config.yaml
num_attention_heads: 2
num_key_value_heads: 2
hidden_act: "gelu"
tie_word_embeddings: false
init_std_o: 0.00527
init_std_down: 0.00527
optimizer: "soap_variant"
beta2: 0.95
batch_tokens: [16384, 32768, 49152]
doc_mask: false
train_tokens: 116100000
Each number is 200 + 40 x the weight over its row's rms, rounded and kept within 0 to 999. Layers, rows and columns count from 0. The size before them is the row's rms in percent of the matrix's.

# down: layer 8 MLP down (transposed), 512x128, rms 0.238, rows 118-170, columns 0-63
# up: layer 8 MLP up, 512x128, rms 0.209, rows 119-170, columns 0-63
down118,102,216,158,215,189,191,170,184,155,261,213,201,184,203,269,180,260,163,179,200,222,216,201,141,137,176,186,154,227,161,260,198,185,209,202,142,252,248,190,210,188,111,187,199,221,167,236,148,258,264,170,179,248,293,278,129,204,211,241,129,159,205,199,204,207
up119,114,187,236,119,245,151,143,150,219,121,118,205,189,220,203,146,222,90,238,216,187,169,105,240,221,189,186,175,179,187,188,248,196,178,256,192,198,154,159,165,162,195,177,203,186,190,226,258,142,176,186,236,218,217,187,190,231,171,336,180,266,183,182,245,227
down119,116,165,228,186,236,242,110,162,246,195,169,181,254,229,208,156,163,211,309,232,188,197,255,290,147,173,238,198,139,190,171,198,209,171,219,228,234,207,187,208,137,208,216,203,143,166,240,181,210,226,225,220,214,168,253,208,221,229,224,221,119,231,267,207,150
up120,090,204,166,251,226,147,221,236,194,127,202,196,110,156,236,193,207,147,179,196,191,179,302,158,204,256,213,202,153,179,183,179,180,189,202,194,126,149,175,254,198,132,205,154,193,253,253,153,189,222,280,204,184,187,228,217,196,216,180,190,188,194,175,239,196
down120,096,196,201,209,167,188,207,175,204,168,160,131,188,252,150,174,202,224,227,177,202,218,197,218,133,241,248,241,186,159,190,225,129,218,180,248,257,176,182,200,175,188,211,208,137,219,199,241,167,142,200,256,136,165,170,207,152,145,180,256,192,266,171,237,171
up121,097,130,191,210,271,241,231,164,160,282,99,121,168,209,163,254,212,189,170,131,61,260,213,214,240,163,211,169,224,261,255,254,230,105,184,247,208,228,178,219,165,151,249,233,203,160,217,203,181,198,258,215,202,258,196,174,188,189,234,232,161,244,183,261,231
down121,096,156,229,206,188,167,215,207,195,267,250,165,249,256,213,206,135,228,180,159,146,174,283,180,187,207,146,217,217,208,205,232,167,185,209,235,269,278,261,236,198,223,148,246,201,197,270,79,220,218,259,210,180,205,222,197,171,264,169,154,216,235,201,159,183
up122,097,227,191,131,192,263,202,187,200,255,126,125,186,236,238,170,259,197,207,205,215,252,176,159,193,133,259,191,188,197,214,181,162,190,235,149,216,257,112,135,195,236,258,148,265,188,210,196,176,180,225,281,204,226,190,188,160,180,177,208,237,167,260,314,181
down122,095,217,251,223,239,220,179,139,161,163,145,198,191,196,196,206,235,233,229,157,190,193,140,221,186,231,186,167,164,202,184,191,154,258,109,123,197,293,231,143,184,283,198,177,125,267,248,164,224,176,140,179,232,183,238,231,233,220,208,192,270,237,264,178,143
up123,106,245,156,182,190,180,156,182,135,215,226,183,206,205,206,175,244,230,202,151,170,135,197,269,216,116,214,165,139,204,261,220,194,186,201,191,175,166,237,184,188,204,213,171,254,162,278,91,184,161,162,157,191,282,258,188,186,261,251,192,270,194,287,265,212
down123,109,231,249,204,183,226,225,272,182,174,207,159,154,221,220,198,171,230,198,240,199,210,178,180,115,161,130,227,213,210,204,193,206,280,228,156,166,260,171,173,192,181,261,185,151,64,191,261,210,212,186,198,117,226,219,224,260,249,219,148,191,165,215,193,167
up124,102,240,134,227,177,118,175,153,175,182,171,219,166,177,226,290,183,230,210,170,225,192,197,149,242,182,183,171,159,146,229,158,211,138,176,113,200,253,272,143,152,191,229,120,216,159,235,230,219,231,141,184,260,232,167,185,191,248,188,179,194,130,172,187,179
down124,096,220,167,85,206,146,157,180,186,216,185,123,215,244,210,209,118,222,241,199,150,214,227,98,247,198,280,212,238,130,152,162,148,124,125,206,161,238,186,165,170,229,265,217,182,162,225,215,217,286,291,165,194,248,211,155,191,210,219,165,136,181,221,214,219
up125,088,155,239,156,262,198,216,245,242,132,146,211,196,223,202,239,233,269,177,257,241,206,197,191,238,264,140,132,247,229,216,190,198,154,176,187,126,113,209,137,186,187,173,182,190,195,248,269,204,205,235,229,167,175,174,179,118,194,229,226,191,227,176,140,233
down125,089,166,200,176,239,247,223,174,201,190,186,142,238,140,158,204,162,176,221,190,243,139,207,111,180,191,72,133,174,238,222,168,208,223,165,222,216,217,267,205,189,151,138,154,233,197,185,132,270,226,218,224,167,229,240,175,172,206,223,180,197,249,205,143,287
up126,094,180,192,213,166,154,179,213,147,228,214,204,181,261,157,217,283,201,156,227,241,187,255,149,225,223,249,215,209,225,250,158,131,218,225,237,125,213,197,217,242,186,184,253,243,203,169,138,150,199,178,209,240,228,164,216,158,175,187,201,213,186,188,184,180
down126,088,164,186,214,209,207,191,133,187,146,251,150,172,251,191,243,177,210,255,219,287,219,211,239,231,147,293,198,227,190,154,176,207,157,209,205,217,205,159,179,165,204,91,207,187,252,195,241,251,183,199,199,200,139,224,187,247,228,204,283,161,210,236,183,273
up127,106,231,189,189,139,201,267,190,189,205,181,174,209,274,201,164,222,165,243,248,131,185,146,169,197,277,173,191,171,207,169,213,204,187,178,133,177,240,169,210,192,162,167,197,261,122,184,168,226,267,226,204,203,180,220,239,173,133,187,207,215,164,198,287,167
down127,101,191,272,275,182,157,178,197,152,242,197,166,98,172,113,181,163,243,195,140,116,216,184,198,218,230,265,282,219,200,172,118,209,246,272,184,235,226,189,198,175,199,266,165,178,184,169,189,240,180,194,210,279,271,197,171,200,182,135,205,188,164,235,232,250
up128,107,216,242,250,279,162,156,165,160,179,200,198,238,211,305,243,186,266,257,207,201,127,243,180,235,169,148,168,101,242,131,188,221,174,168,180,151,205,177,132,187,200,190,115,236,101,168,206,247,266,195,185,229,253,188,142,147,246,229,194,237,196,217,156,198
down128,103,140,182,168,168,194,185,217,199,225,203,197,185,244,168,146,188,206,204,210,181,208,139,164,218,211,241,197,245,229,239,110,223,177,209,169,158,155,286,198,248,181,151,248,161,237,247,204,156,243,198,186,296,150,234,208,188,132,174,232,218,135,182,168,213
up129,098,140,164,234,174,132,127,244,240,211,240,166,234,178,164,228,205,219,211,182,149,132,321,185,196,152,254,136,229,152,180,224,210,153,213,181,125,246,221,203,155,260,140,226,147,174,211,215,213,180,239,208,241,175,211,218,204,215,191,176,161,158,187,164,222
down129,092,213,260,201,178,216,157,236,193,186,275,213,238,203,217,213,251,215,148,219,187,123,203,129,196,266,233,228,157,175,182,120,150,180,83,199,206,168,193,209,193,194,195,177,260,211,96,236,199,186,213,242,188,142,224,137,241,182,169,172,158,252,155,246,207
up130,089,101,167,288,171,182,203,211,169,139,164,109,256,204,180,220,177,261,173,178,231,174,162,150,203,244,213,221,188,220,173,127,130,216,223,136,152,153,201,155,229,144,240,259,214,192,228,167,205,224,184,196,216,229,167,232,149,186,245,141,147,213,161,235,191
down130,086,190,162,138,178,251,133,137,180,245,201,210,196,243,229,257,277,228,250,193,257,245,298,194,203,164,226,205,236,277,177,278,168,190,195,260,231,200,167,222,196,187,216,163,178,154,204,176,222,101,196,160,195,212,237,157,222,196,217,142,155,189,191,193,225
up131,101,172,192,218,229,234,222,201,203,157,184,165,214,275,149,209,185,150,233,231,151,193,239,222,245,182,209,196,175,252,228,141,156,190,217,202,222,250,224,132,150,166,219,149,149,150,269,220,224,152,255,194,190,277,200,196,268,228,239,262,174,232,283,208,198
down131,113,206,258,223,188,172,211,115,211,184,290,87,183,77,156,159,254,200,270,208,247,230,280,177,141,239,204,179,241,197,155,227,242,213,228,186,162,226,214,160,219,172,175,241,210,207,198,210,246,222,219,206,188,190,205,282,154,225,201,168,196,209,220,248,166
up132,090,186,210,247,262,137,196,160,175,203,114,229,153,168,184,224,206,214,300,141,176,199,253,222,198,163,254,174,212,234,254,213,127,174,166,241,145,249,180,143,222,243,240,189,218,227,247,226,207,300,182,256,146,237,252,161,190,185,226,147,191,155,163,181,167
down132,086,168,227,202,204,279,208,241,163,202,303,197,190,247,275,179,138,194,188,163,165,164,165,139,210,203,237,160,235,208,223,215,128,132,214,213,230,183,228,280,177,99,201,230,292,185,179,228,209,219,224,231,223,172,191,240,179,161,194,222,163,210,227,171,177
up133,103,69,270,255,230,113,178,190,191,190,272,265,156,201,195,175,140,197,156,167,182,186,240,266,225,227,245,163,210,142,236,210,237,192,198,239,214,210,173,222,223,149,158,192,162,186,250,169,166,231,180,240,182,217,155,137,172,234,179,155,210,176,203,248,210
down133,096,177,161,231,176,171,179,136,205,188,194,290,248,194,243,282,224,188,193,205,147,257,232,207,202,167,230,162,151,164,154,260,181,248,221,181,155,170,169,240,241,212,186,235,156,237,177,256,265,262,203,187,153,219,244,199,190,175,241,156,254,168,251,229,189
up134,101,260,202,229,249,205,198,251,160,155,155,141,212,195,172,158,203,182,192,220,162,181,178,157,181,246,162,173,131,185,220,193,182,175,266,109,147,182,224,219,213,183,170,175,168,208,234,272,205,221,200,204,192,115,215,203,160,245,188,148,198,193,248,257,162
down134,104,240,195,169,158,268,339,170,210,129,212,162,148,133,201,191,215,108,220,173,154,218,169,194,112,203,192,190,196,178,208,207,183,161,263,252,226,206,200,221,205,174,149,210,236,235,193,197,210,191,272,182,190,132,204,179,199,233,233,219,206,203,188,157,187
up135,093,207,140,234,212,168,245,192,183,176,249,207,211,304,232,218,213,178,195,188,256,105,209,117,190,221,258,174,160,188,221,129,151,168,252,155,177,139,115,111,236,181,238,145,200,186,172,208,146,262,174,201,193,233,212,238,204,220,245,172,219,195,220,194,211
down135,096,242,49,211,208,199,176,186,233,249,179,285,199,197,132,129,201,230,226,234,193,230,256,207,176,184,217,196,210,177,135,148,186,216,210,183,252,231,230,245,184,230,134,237,181,210,168,172,261,245,232,164,206,202,135,144,190,202,180,157,219,140,190,152,255
up136,099,206,277,89,246,147,234,193,187,242,139,161,204,192,202,184,176,209,154,245,184,193,143,206,227,195,283,185,188,232,215,236,236,233,158,142,177,226,189,244,124,164,187,156,223,185,182,245,182,228,253,253,203,160,258,215,223,224,234,273,176,153,214,200,242
down136,109,205,214,132,156,219,183,145,193,250,174,190,207,194,172,205,192,178,224,178,246,178,261,149,188,258,178,199,222,195,239,188,134,252,174,206,214,166,189,201,221,146,127,217,239,211,203,195,195,132,187,178,160,175,177,187,179,211,161,182,275,176,153,174,154
up137,108,216,257,261,204,152,215,161,256,171,224,299,268,116,257,239,161,191,173,244,225,177,219,90,198,212,238,156,235,154,195,301,160,202,185,159,219,192,192,196,272,164,259,213,167,82,196,181,145,257,157,187,212,200,211,217,188,169,169,153,197,229,262,208,214
down137,101,203,204,248,167,150,192,212,250,167,222,301,100,187,168,158,188,231,200,227,228,201,201,196,237,271,285,224,175,208,211,248,234,159,260,194,210,202,200,179,194,164,162,172,197,240,202,143,186,235,269,222,204,196,212,189,227,188,211,170,308,179,161,182,124
up138,102,206,193,275,303,130,172,237,191,176,148,219,266,153,213,200,233,170,225,157,122,121,138,193,270,229,170,231,244,130,225,183,249,186,221,250,141,246,196,162,221,157,205,231,241,261,161,191,120,265,172,209,216,224,162,148,175,178,226,201,214,190,123,207,215
down138,109,192,191,244,150,145,217,256,195,192,214,200,207,149,218,150,209,137,197,114,238,166,173,150,184,255,139,201,212,194,182,207,216,191,213,146,139,243,200,166,229,181,106,216,190,261,179,219,284,230,240,224,133,172,218,214,122,203,251,185,230,198,249,247,203
up139,111,214,179,205,168,193,163,162,203,200,239,208,212,137,159,226,220,191,220,239,186,185,220,212,175,126,239,220,233,189,257,196,171,175,245,211,204,171,189,193,184,188,188,251,215,187,225,263,167,185,222,166,210,228,182,182,225,165,197,231,258,203,207,104,226
down139,102,216,277,165,268,197,189,213,176,112,257,232,184,200,135,208,270,278,207,166,184,114,152,217,189,219,209,184,193,253,198,211,232,231,225,190,201,179,221,179,158,195,198,223,174,119,245,248,245,323,198,279,199,221,219,208,215,175,145,272,242,235,270,102,205
up140,098,156,209,234,163,267,201,233,195,188,200,193,206,89,163,257,173,151,198,212,176,160,163,163,190,175,180,231,207,179,152,124,173,210,165,215,190,197,159,229,194,240,196,177,164,275,218,187,138,141,218,275,196,206,191,186,272,140,216,167,195,204,120,161,108
down140,102,221,241,342,219,192,205,268,150,213,125,177,134,184,166,241,240,163,233,251,224,167,215,164,179,200,186,233,140,184,197,168,227,209,123,126,218,166,181,216,182,106,141,229,245,200,293,125,199,180,236,199,164,159,197,193,131,187,179,255,221,169,200,152,169
up141,095,255,251,155,88,220,193,275,267,178,194,163,249,216,163,184,198,187,144,205,143,219,187,171,160,215,165,225,215,208,154,157,240,251,186,177,236,271,185,214,227,162,220,166,168,246,217,251,219,188,261,149,223,259,233,166,134,249,312,260,162,145,179,197,243
down141,096,248,165,164,204,222,258,214,245,156,206,178,154,226,155,148,207,203,216,149,152,116,217,185,208,208,159,194,252,175,188,211,245,160,164,163,285,180,237,214,192,201,178,170,177,199,229,210,291,140,179,234,213,127,197,217,195,175,154,215,218,153,133,161,270
up142,090,150,235,137,137,193,245,170,176,159,215,192,236,210,141,174,213,195,117,207,278,251,208,162,292,192,252,165,249,220,222,167,211,224,213,189,186,241,180,219,226,197,229,201,262,232,304,230,177,222,209,175,325,209,183,216,267,148,169,214,198,206,173,179,159
down142,087,231,158,235,189,221,181,130,149,150,271,185,272,248,229,172,221,209,281,165,172,262,191,151,183,196,203,175,175,182,199,154,183,186,154,281,231,192,216,182,207,188,129,255,137,252,268,169,203,135,167,157,246,186,238,197,191,205,295,242,241,235,246,204,214
up143,103,156,178,239,258,118,173,258,216,230,198,196,217,181,149,181,301,155,208,155,210,182,89,230,128,247,130,223,208,160,178,200,187,164,257,260,163,172,193,208,225,184,290,239,219,211,263,165,159,213,296,199,195,295,238,234,184,214,180,185,181,194,169,213,189
down143,103,236,162,197,138,147,205,231,178,189,230,106,196,199,203,284,217,123,208,230,192,250,287,235,181,188,149,176,230,215,201,192,150,162,195,151,203,247,138,190,215,184,229,147,155,240,166,300,216,264,188,261,217,154,222,249,212,163,135,250,233,186,160,265,216
up144,106,197,186,153,97,246,229,177,176,208,294,228,284,197,209,173,225,171,187,215,249,205,212,180,214,196,275,230,234,201,201,143,273,214,180,198,207,211,124,192,235,191,288,177,228,185,187,200,143,300,241,253,248,188,206,165,162,192,161,231,234,179,220,128,127
down144,109,111,197,268,227,162,98,218,244,177,168,180,145,247,138,215,215,227,184,208,195,180,162,289,221,190,210,238,198,215,182,253,276,242,329,228,241,145,220,167,141,182,227,176,220,184,227,197,220,224,244,211,270,242,180,192,233,204,284,197,155,189,285,191,184
up145,107,201,207,217,193,203,195,258,181,225,244,214,233,201,213,164,273,181,248,198,237,213,212,179,194,136,235,191,171,189,160,245,217,163,176,174,246,195,268,203,249,163,148,209,211,146,207,109,129,260,133,310,191,219,252,260,208,233,194,178,259,198,163,219,186
down145,095,241,240,137,190,166,205,202,218,165,199,234,201,104,246,234,211,224,200,228,225,253,210,201,202,238,232,154,256,207,253,192,242,196,307,187,133,223,234,246,167,162,219,161,222,168,159,279,277,180,230,231,135,252,252,120,202,173,237,237,189,162,256,187,190
up146,098,253,161,183,201,182,144,241,274,187,210,195,242,237,182,205,215,260,225,254,185,181,262,168,138,270,207,207,142,166,194,225,252,221,264,119,211,203,205,196,180,148,203,265,253,153,240,231,215,253,138,198,212,130,250,204,184,172,145,142,213,201,274,211,200
down146,105,187,144,221,162,234,164,175,186,222,222,218,189,154,178,232,237,219,244,197,222,217,203,120,150,246,178,182,216,124,287,167,218,266,238,181,196,252,189,190,293,185,249,204,184,247,208,134,202,173,237,163,223,164,183,265,223,152,102,188,205,147,202,230,215
up147,096,174,210,208,184,169,275,147,204,182,238,192,225,162,178,232,208,259,74,148,159,261,166,196,270,186,175,208,191,206,183,198,230,215,192,295,233,131,190,155,222,208,275,208,168,239,204,172,152,245,196,214,175,159,152,143,124,252,255,143,185,151,204,301,107
down147,095,201,219,222,256,162,164,140,202,217,138,216,252,118,205,122,130,216,222,192,194,100,216,233,183,133,228,175,223,217,180,286,267,204,262,158,228,189,204,254,173,169,229,169,267,168,192,231,271,175,267,234,182,234,236,147,151,251,242,155,208,177,232,123,233
up148,103,170,234,217,184,206,292,150,149,162,118,219,256,240,189,156,227,188,259,177,164,182,212,149,259,193,148,197,123,251,126,162,220,178,207,207,223,141,194,162,290,186,231,230,159,130,141,193,238,251,213,179,188,184,247,199,282,145,170,225,235,146,261,229,191
down148,095,200,200,198,198,156,228,239,226,221,194,135,150,161,259,156,184,195,203,185,169,146,167,227,109,227,228,165,201,253,226,159,230,207,279,214,262,112,256,163,277,184,233,236,180,270,191,214,155,179,217,160,149,222,156,216,200,157,184,204,223,167,172,218,208
up149,104,197,164,210,270,201,192,211,194,264,180,209,196,142,135,142,155,178,236,227,245,198,242,84,234,202,244,207,167,165,204,199,249,140,266,128,192,162,250,151,162,142,149,173,229,189,214,227,288,121,136,256,197,245,219,176,239,266,119,224,166,160,236,187,198
down149,103,112,204,137,234,116,207,196,159,249,211,193,163,192,220,214,235,212,175,182,151,200,230,177,242,270,175,156,218,197,195,135,250,132,194,209,193,253,239,169,140,136,122,191,197,190,245,226,164,221,223,203,215,201,265,217,218,237,191,168,148,143,211,289,121
up150,077,216,216,139,221,188,148,197,252,131,264,232,220,193,148,196,179,124,160,181,208,203,147,216,143,178,254,185,122,210,199,231,225,191,219,170,221,229,102,224,240,212,164,212,112,241,281,145,189,199,201,260,255,167,206,184,180,248,232,175,155,242,226,199,164
down150,073,186,115,166,182,162,172,229,183,190,172,574,158,200,198,192,191,201,244,200,175,183,176,216,197,215,193,208,217,211,202,200,159,214,189,224,183,210,176,185,211,193,214,222,224,210,183,213,213,185,244,199,226,195,223,197,203,149,210,214,194,237,226,184,196
up151,100,166,170,229,125,192,235,206,238,231,164,223,173,215,188,214,206,225,187,225,150,206,127,260,218,204,226,243,204,204,210,195,190,163,244,183,163,149,141,192,165,158,187,225,236,150,122,163,188,179,258,239,267,208,232,272,210,225,273,233,231,208,192,154,162
down151,100,210,110,235,226,156,130,259,131,205,255,237,179,160,197,198,189,264,207,193,186,202,171,209,143,262,133,192,206,179,209,247,176,267,172,118,142,208,174,224,178,174,208,238,195,181,197,151,135,175,268,214,234,178,200,157,214,165,141,192,235,172,194,227,199
up152,101,218,211,208,192,144,165,106,254,230,233,176,210,197,171,274,215,225,179,256,128,156,227,147,231,164,241,233,228,215,177,245,170,172,171,194,158,206,198,120,243,223,210,131,203,176,290,245,185,148,272,204,123,227,262,181,221,178,194,176,260,155,241,147,279
down152,099,237,190,202,301,296,252,186,241,207,230,286,161,192,209,170,270,145,176,126,190,278,163,222,190,166,230,219,243,237,235,241,149,160,136,170,238,199,229,159,194,165,181,105,194,165,192,195,168,121,183,187,174,195,232,194,194,210,238,228,178,295,253,194,206
up153,097,127,264,176,145,183,198,266,276,182,158,207,223,202,206,232,204,216,198,199,147,141,192,246,239,199,298,206,208,190,153,234,177,251,141,230,206,224,236,176,140,228,281,205,197,181,230,216,158,171,129,176,177,174,213,228,228,258,234,249,225,161,211,195,191
down153,099,171,189,150,185,215,197,240,180,164,229,202,183,191,207,201,213,228,349,186,222,124,138,179,157,251,197,214,175,192,221,224,192,236,258,214,178,221,240,196,118,215,242,211,166,231,220,242,165,302,230,216,159,154,189,107,241,227,185,250,222,257,178,233,117
up154,096,177,238,207,208,227,221,208,261,156,288,238,119,130,133,250,162,168,209,154,254,126,198,232,182,137,168,148,199,169,200,205,225,185,270,214,194,189,77,173,162,201,213,210,199,198,206,181,188,245,223,241,255,207,211,215,171,172,180,206,210,184,210,147,153
down154,094,255,191,199,134,302,173,160,204,173,256,314,242,208,197,188,202,186,305,226,148,236,221,248,204,167,184,199,208,264,206,223,206,219,155,240,162,172,185,158,144,144,162,212,174,219,184,173,219,189,208,133,213,175,228,205,229,165,231,166,216,168,165,230,120
up155,103,168,160,154,184,194,230,174,194,174,247,216,169,194,144,222,139,177,197,218,127,212,168,256,219,235,166,182,170,148,193,211,214,190,167,278,256,161,293,234,230,215,226,171,222,176,261,105,192,297,228,325,223,211,212,298,159,158,211,157,165,233,188,191,259
down155,104,237,205,135,198,232,212,218,224,251,217,161,202,113,186,228,259,237,203,147,203,196,235,160,182,180,223,244,259,173,201,204,162,98,188,269,251,238,195,163,177,171,214,217,159,193,102,224,184,171,177,176,239,152,181,267,171,204,242,222,188,273,238,266,188
up156,091,143,254,219,208,104,185,151,164,173,137,166,181,180,184,179,165,221,177,140,147,203,193,168,175,215,169,260,238,198,220,210,209,171,259,144,197,167,200,178,162,244,196,228,258,166,220,224,196,194,320,300,224,157,186,252,121,160,274,106,201,172,195,214,209
down156,093,243,281,200,241,263,182,155,151,126,128,202,204,238,224,170,240,162,232,213,261,211,179,253,173,219,180,197,235,200,209,191,179,180,214,240,185,281,239,259,204,216,208,195,191,258,164,209,203,247,251,196,201,227,181,300,135,205,176,174,183,305,199,188,280
up157,103,184,248,180,250,217,237,220,239,157,196,192,198,186,156,240,179,183,196,223,249,187,116,170,162,155,199,165,260,206,217,252,242,209,260,200,224,222,187,228,175,161,194,153,236,212,200,245,192,206,211,119,179,132,156,261,215,171,198,220,272,203,190,272,136
down157,102,223,218,230,227,185,201,210,184,114,171,210,174,123,246,155,247,130,252,201,251,196,205,221,203,248,227,274,225,220,234,252,209,84,251,225,117,210,258,207,288,165,228,240,171,174,211,200,200,168,159,215,221,221,196,189,75,154,194,133,157,205,221,154,215
up158,093,237,231,276,159,180,200,129,227,150,177,192,203,179,268,255,228,179,204,196,185,150,163,155,191,187,152,189,261,199,203,163,176,175,246,229,222,244,173,183,169,174,170,218,189,208,171,275,161,180,227,202,156,186,243,143,128,143,180,240,209,148,160,242,237
down158,088,183,111,125,152,274,168,261,146,221,164,274,254,216,186,228,231,200,146,164,180,176,261,151,244,221,102,170,157,276,216,159,209,147,192,192,248,168,242,229,207,198,176,252,170,167,196,160,143,253,188,214,234,225,218,207,203,290,251,181,183,219,206,221,183
up159,109,207,181,190,197,190,220,205,176,196,229,189,285,212,166,154,165,275,189,155,214,146,193,187,193,210,213,153,240,201,218,228,170,290,141,260,217,180,205,123,200,149,222,250,249,175,206,199,180,225,201,223,255,269,234,176,260,198,259,202,184,142,159,188,184
down159,103,168,261,169,137,205,184,179,112,268,206,184,245,218,239,196,163,192,168,197,190,221,250,187,174,181,146,228,203,214,220,229,229,223,204,194,238,185,189,290,222,219,148,151,152,157,238,254,220,168,136,302,172,170,193,210,206,185,192,105,169,152,192,151,177
up160,083,211,220,230,160,137,164,210,220,145,302,238,164,258,228,260,221,200,189,206,187,144,185,146,171,181,173,209,188,235,272,165,167,131,228,197,149,220,113,192,189,183,201,224,199,169,220,146,157,175,258,159,262,236,161,179,138,234,190,228,237,197,147,170,187
down160,083,201,295,157,250,210,168,204,196,194,138,308,273,233,227,122,193,188,162,185,212,192,222,188,240,158,212,207,238,222,131,169,207,189,202,243,186,140,232,262,193,200,175,201,191,203,204,210,163,152,57,228,199,182,166,216,216,199,218,276,227,207,194,239,210
up161,087,179,215,177,195,201,264,244,296,151,267,214,215,202,225,220,250,123,236,194,278,220,204,140,254,158,252,196,191,237,151,225,186,236,229,160,213,172,186,194,220,137,213,189,210,174,197,227,241,180,233,166,164,204,165,221,204,248,244,116,166,142,186,211,138
down161,092,192,270,242,216,291,231,240,122,196,218,315,186,169,178,207,204,213,191,161,212,173,242,248,230,244,98,164,213,224,211,228,161,269,178,236,224,231,166,128,227,219,221,163,206,182,123,203,199,266,201,190,203,291,213,213,192,243,219,239,271,280,152,168,231
up162,102,157,160,262,230,250,197,242,198,205,188,256,203,178,236,185,269,176,225,165,162,183,244,183,190,219,218,173,235,178,210,210,267,151,221,241,190,181,177,168,208,266,244,250,221,181,222,162,214,200,210,214,187,179,133,155,278,240,212,195,126,91,190,184,156
down162,090,190,278,304,244,154,206,176,163,159,278,117,196,168,196,157,152,245,199,161,228,221,168,208,215,223,253,186,172,223,199,187,143,247,194,220,203,213,180,164,240,157,193,172,183,192,208,190,160,219,254,242,266,237,234,194,222,181,253,186,282,214,217,189,252
up163,106,161,235,161,194,150,180,270,215,154,199,213,202,168,188,214,263,193,202,268,206,191,231,182,111,200,195,237,170,196,228,198,192,207,226,225,146,157,210,229,182,84,250,153,244,265,268,181,218,219,152,186,167,121,167,257,167,284,246,219,217,231,168,253,280
down163,103,278,154,171,184,169,135,245,162,216,249,103,277,228,174,170,140,214,199,166,208,185,189,192,197,189,199,153,157,181,169,187,81,172,168,167,219,237,175,146,204,193,244,214,188,193,242,278,216,122,204,202,200,203,228,192,264,253,215,220,231,191,144,126,182
up164,102,164,184,173,266,96,220,219,217,185,237,182,143,156,220,190,158,142,251,107,202,240,250,219,211,141,170,245,222,254,228,136,223,262,170,190,241,201,211,193,249,181,320,231,210,193,251,210,241,283,212,196,173,217,203,158,199,192,238,183,144,200,191,221,164
down164,099,210,209,206,224,115,164,237,154,230,222,181,179,149,227,145,202,195,258,158,194,198,183,236,216,187,233,177,227,173,105,185,224,125,243,155,213,127,182,204,209,232,151,146,191,214,233,167,249,284,221,187,147,192,285,110,159,206,214,204,186,225,153,204,235
up165,103,114,215,261,202,125,163,177,154,234,195,232,200,207,169,265,184,205,242,228,194,235,159,290,173,164,172,210,206,159,267,205,111,128,232,171,107,192,196,144,135,228,196,207,207,193,196,221,219,191,293,214,148,246,287,182,212,227,192,232,227,152,210,269,142
down165,109,175,167,255,186,189,198,253,215,250,162,144,256,229,211,217,175,245,192,222,222,214,182,230,203,195,218,183,214,211,235,214,60,135,174,180,180,255,167,286,199,181,175,171,173,239,259,187,179,178,250,169,192,231,221,198,211,225,241,172,185,237,295,171,227
up166,105,225,141,212,192,185,234,159,213,189,230,173,251,218,184,169,150,245,206,157,221,159,172,248,198,194,188,232,234,164,175,198,219,239,113,155,240,160,159,172,225,195,182,224,264,168,233,189,184,206,236,241,199,194,228,225,213,247,226,153,181,137,159,275,172
down166,109,157,238,208,194,218,179,186,146,177,209,206,183,149,174,141,151,241,286,222,232,148,231,230,277,200,124,264,120,135,175,260,251,211,233,175,260,183,227,237,246,151,196,215,186,214,262,224,240,140,188,164,264,132,130,133,236,242,158,150,198,202,174,278,175
up167,101,143,192,259,243,210,230,197,161,199,212,226,228,273,201,248,148,220,131,181,191,213,158,205,158,236,229,153,108,198,111,179,180,102,192,201,220,214,218,143,152,152,167,143,194,167,200,156,159,251,194,254,258,223,145,214,240,205,187,228,168,174,169,234,177
down167,092,269,193,226,164,183,173,139,225,227,264,328,198,169,207,181,197,250,256,209,157,227,171,192,162,119,186,225,246,216,183,196,149,172,183,194,219,130,227,259,236,195,228,220,250,193,187,176,237,159,190,178,266,170,219,156,125,241,226,165,288,218,276,250,212
up168,114,192,166,208,149,121,134,200,159,151,192,214,246,159,199,199,221,285,180,135,222,257,190,247,181,202,244,96,167,106,244,147,202,218,220,201,159,210,248,200,207,166,174,127,262,223,227,187,167,234,190,234,280,168,150,229,173,270,253,171,150,201,190,151,251
down168,114,193,184,148,173,268,152,306,226,216,204,232,173,222,180,261,262,234,274,181,204,266,136,246,192,174,204,200,236,181,217,164,172,219,245,126,182,169,212,155,213,200,186,305,186,155,146,211,263,236,251,187,219,192,221,126,176,153,176,153,181,212,182,123,210
up169,102,208,237,132,236,227,146,175,205,199,248,240,176,208,159,160,149,274,233,209,206,167,192,202,197,155,160,212,200,170,187,222,136,201,243,192,211,231,281,117,222,147,253,213,245,167,232,189,176,170,171,269,144,205,159,231,272,192,196,182,263,217,186,225,156
down169,094,248,176,300,288,215,315,183,154,110,126,202,166,222,219,190,209,194,165,178,151,200,280,225,164,258,234,117,167,198,147,187,228,196,161,203,180,189,174,188,242,186,196,131,197,206,188,203,256,240,237,171,205,137,242,227,207,233,199,218,145,209,169,193,213
up170,102,200,237,217,209,204,209,187,246,187,187,192,189,242,132,236,264,156,273,240,205,191,244,162,252,167,171,132,205,193,209,229,149,227,245,191,203,196,186,219,104,240,221,218,224,154,174,244,244,247,194,190,237,234,222,176,233,201,222,229,141,207,223,190,284
down170,105,196,255,300,167,316,209,167,241,165,262,174,220,181,249,228,212,209,171,206,155,180,355,256,206,237,221,221,202,253,156,148,253,218,170,194,201,247,175,239,269,203,197,227,140,223,221,197,223,164,268,224,214,151,251,268,171,146,191,208,195,198,253,185,238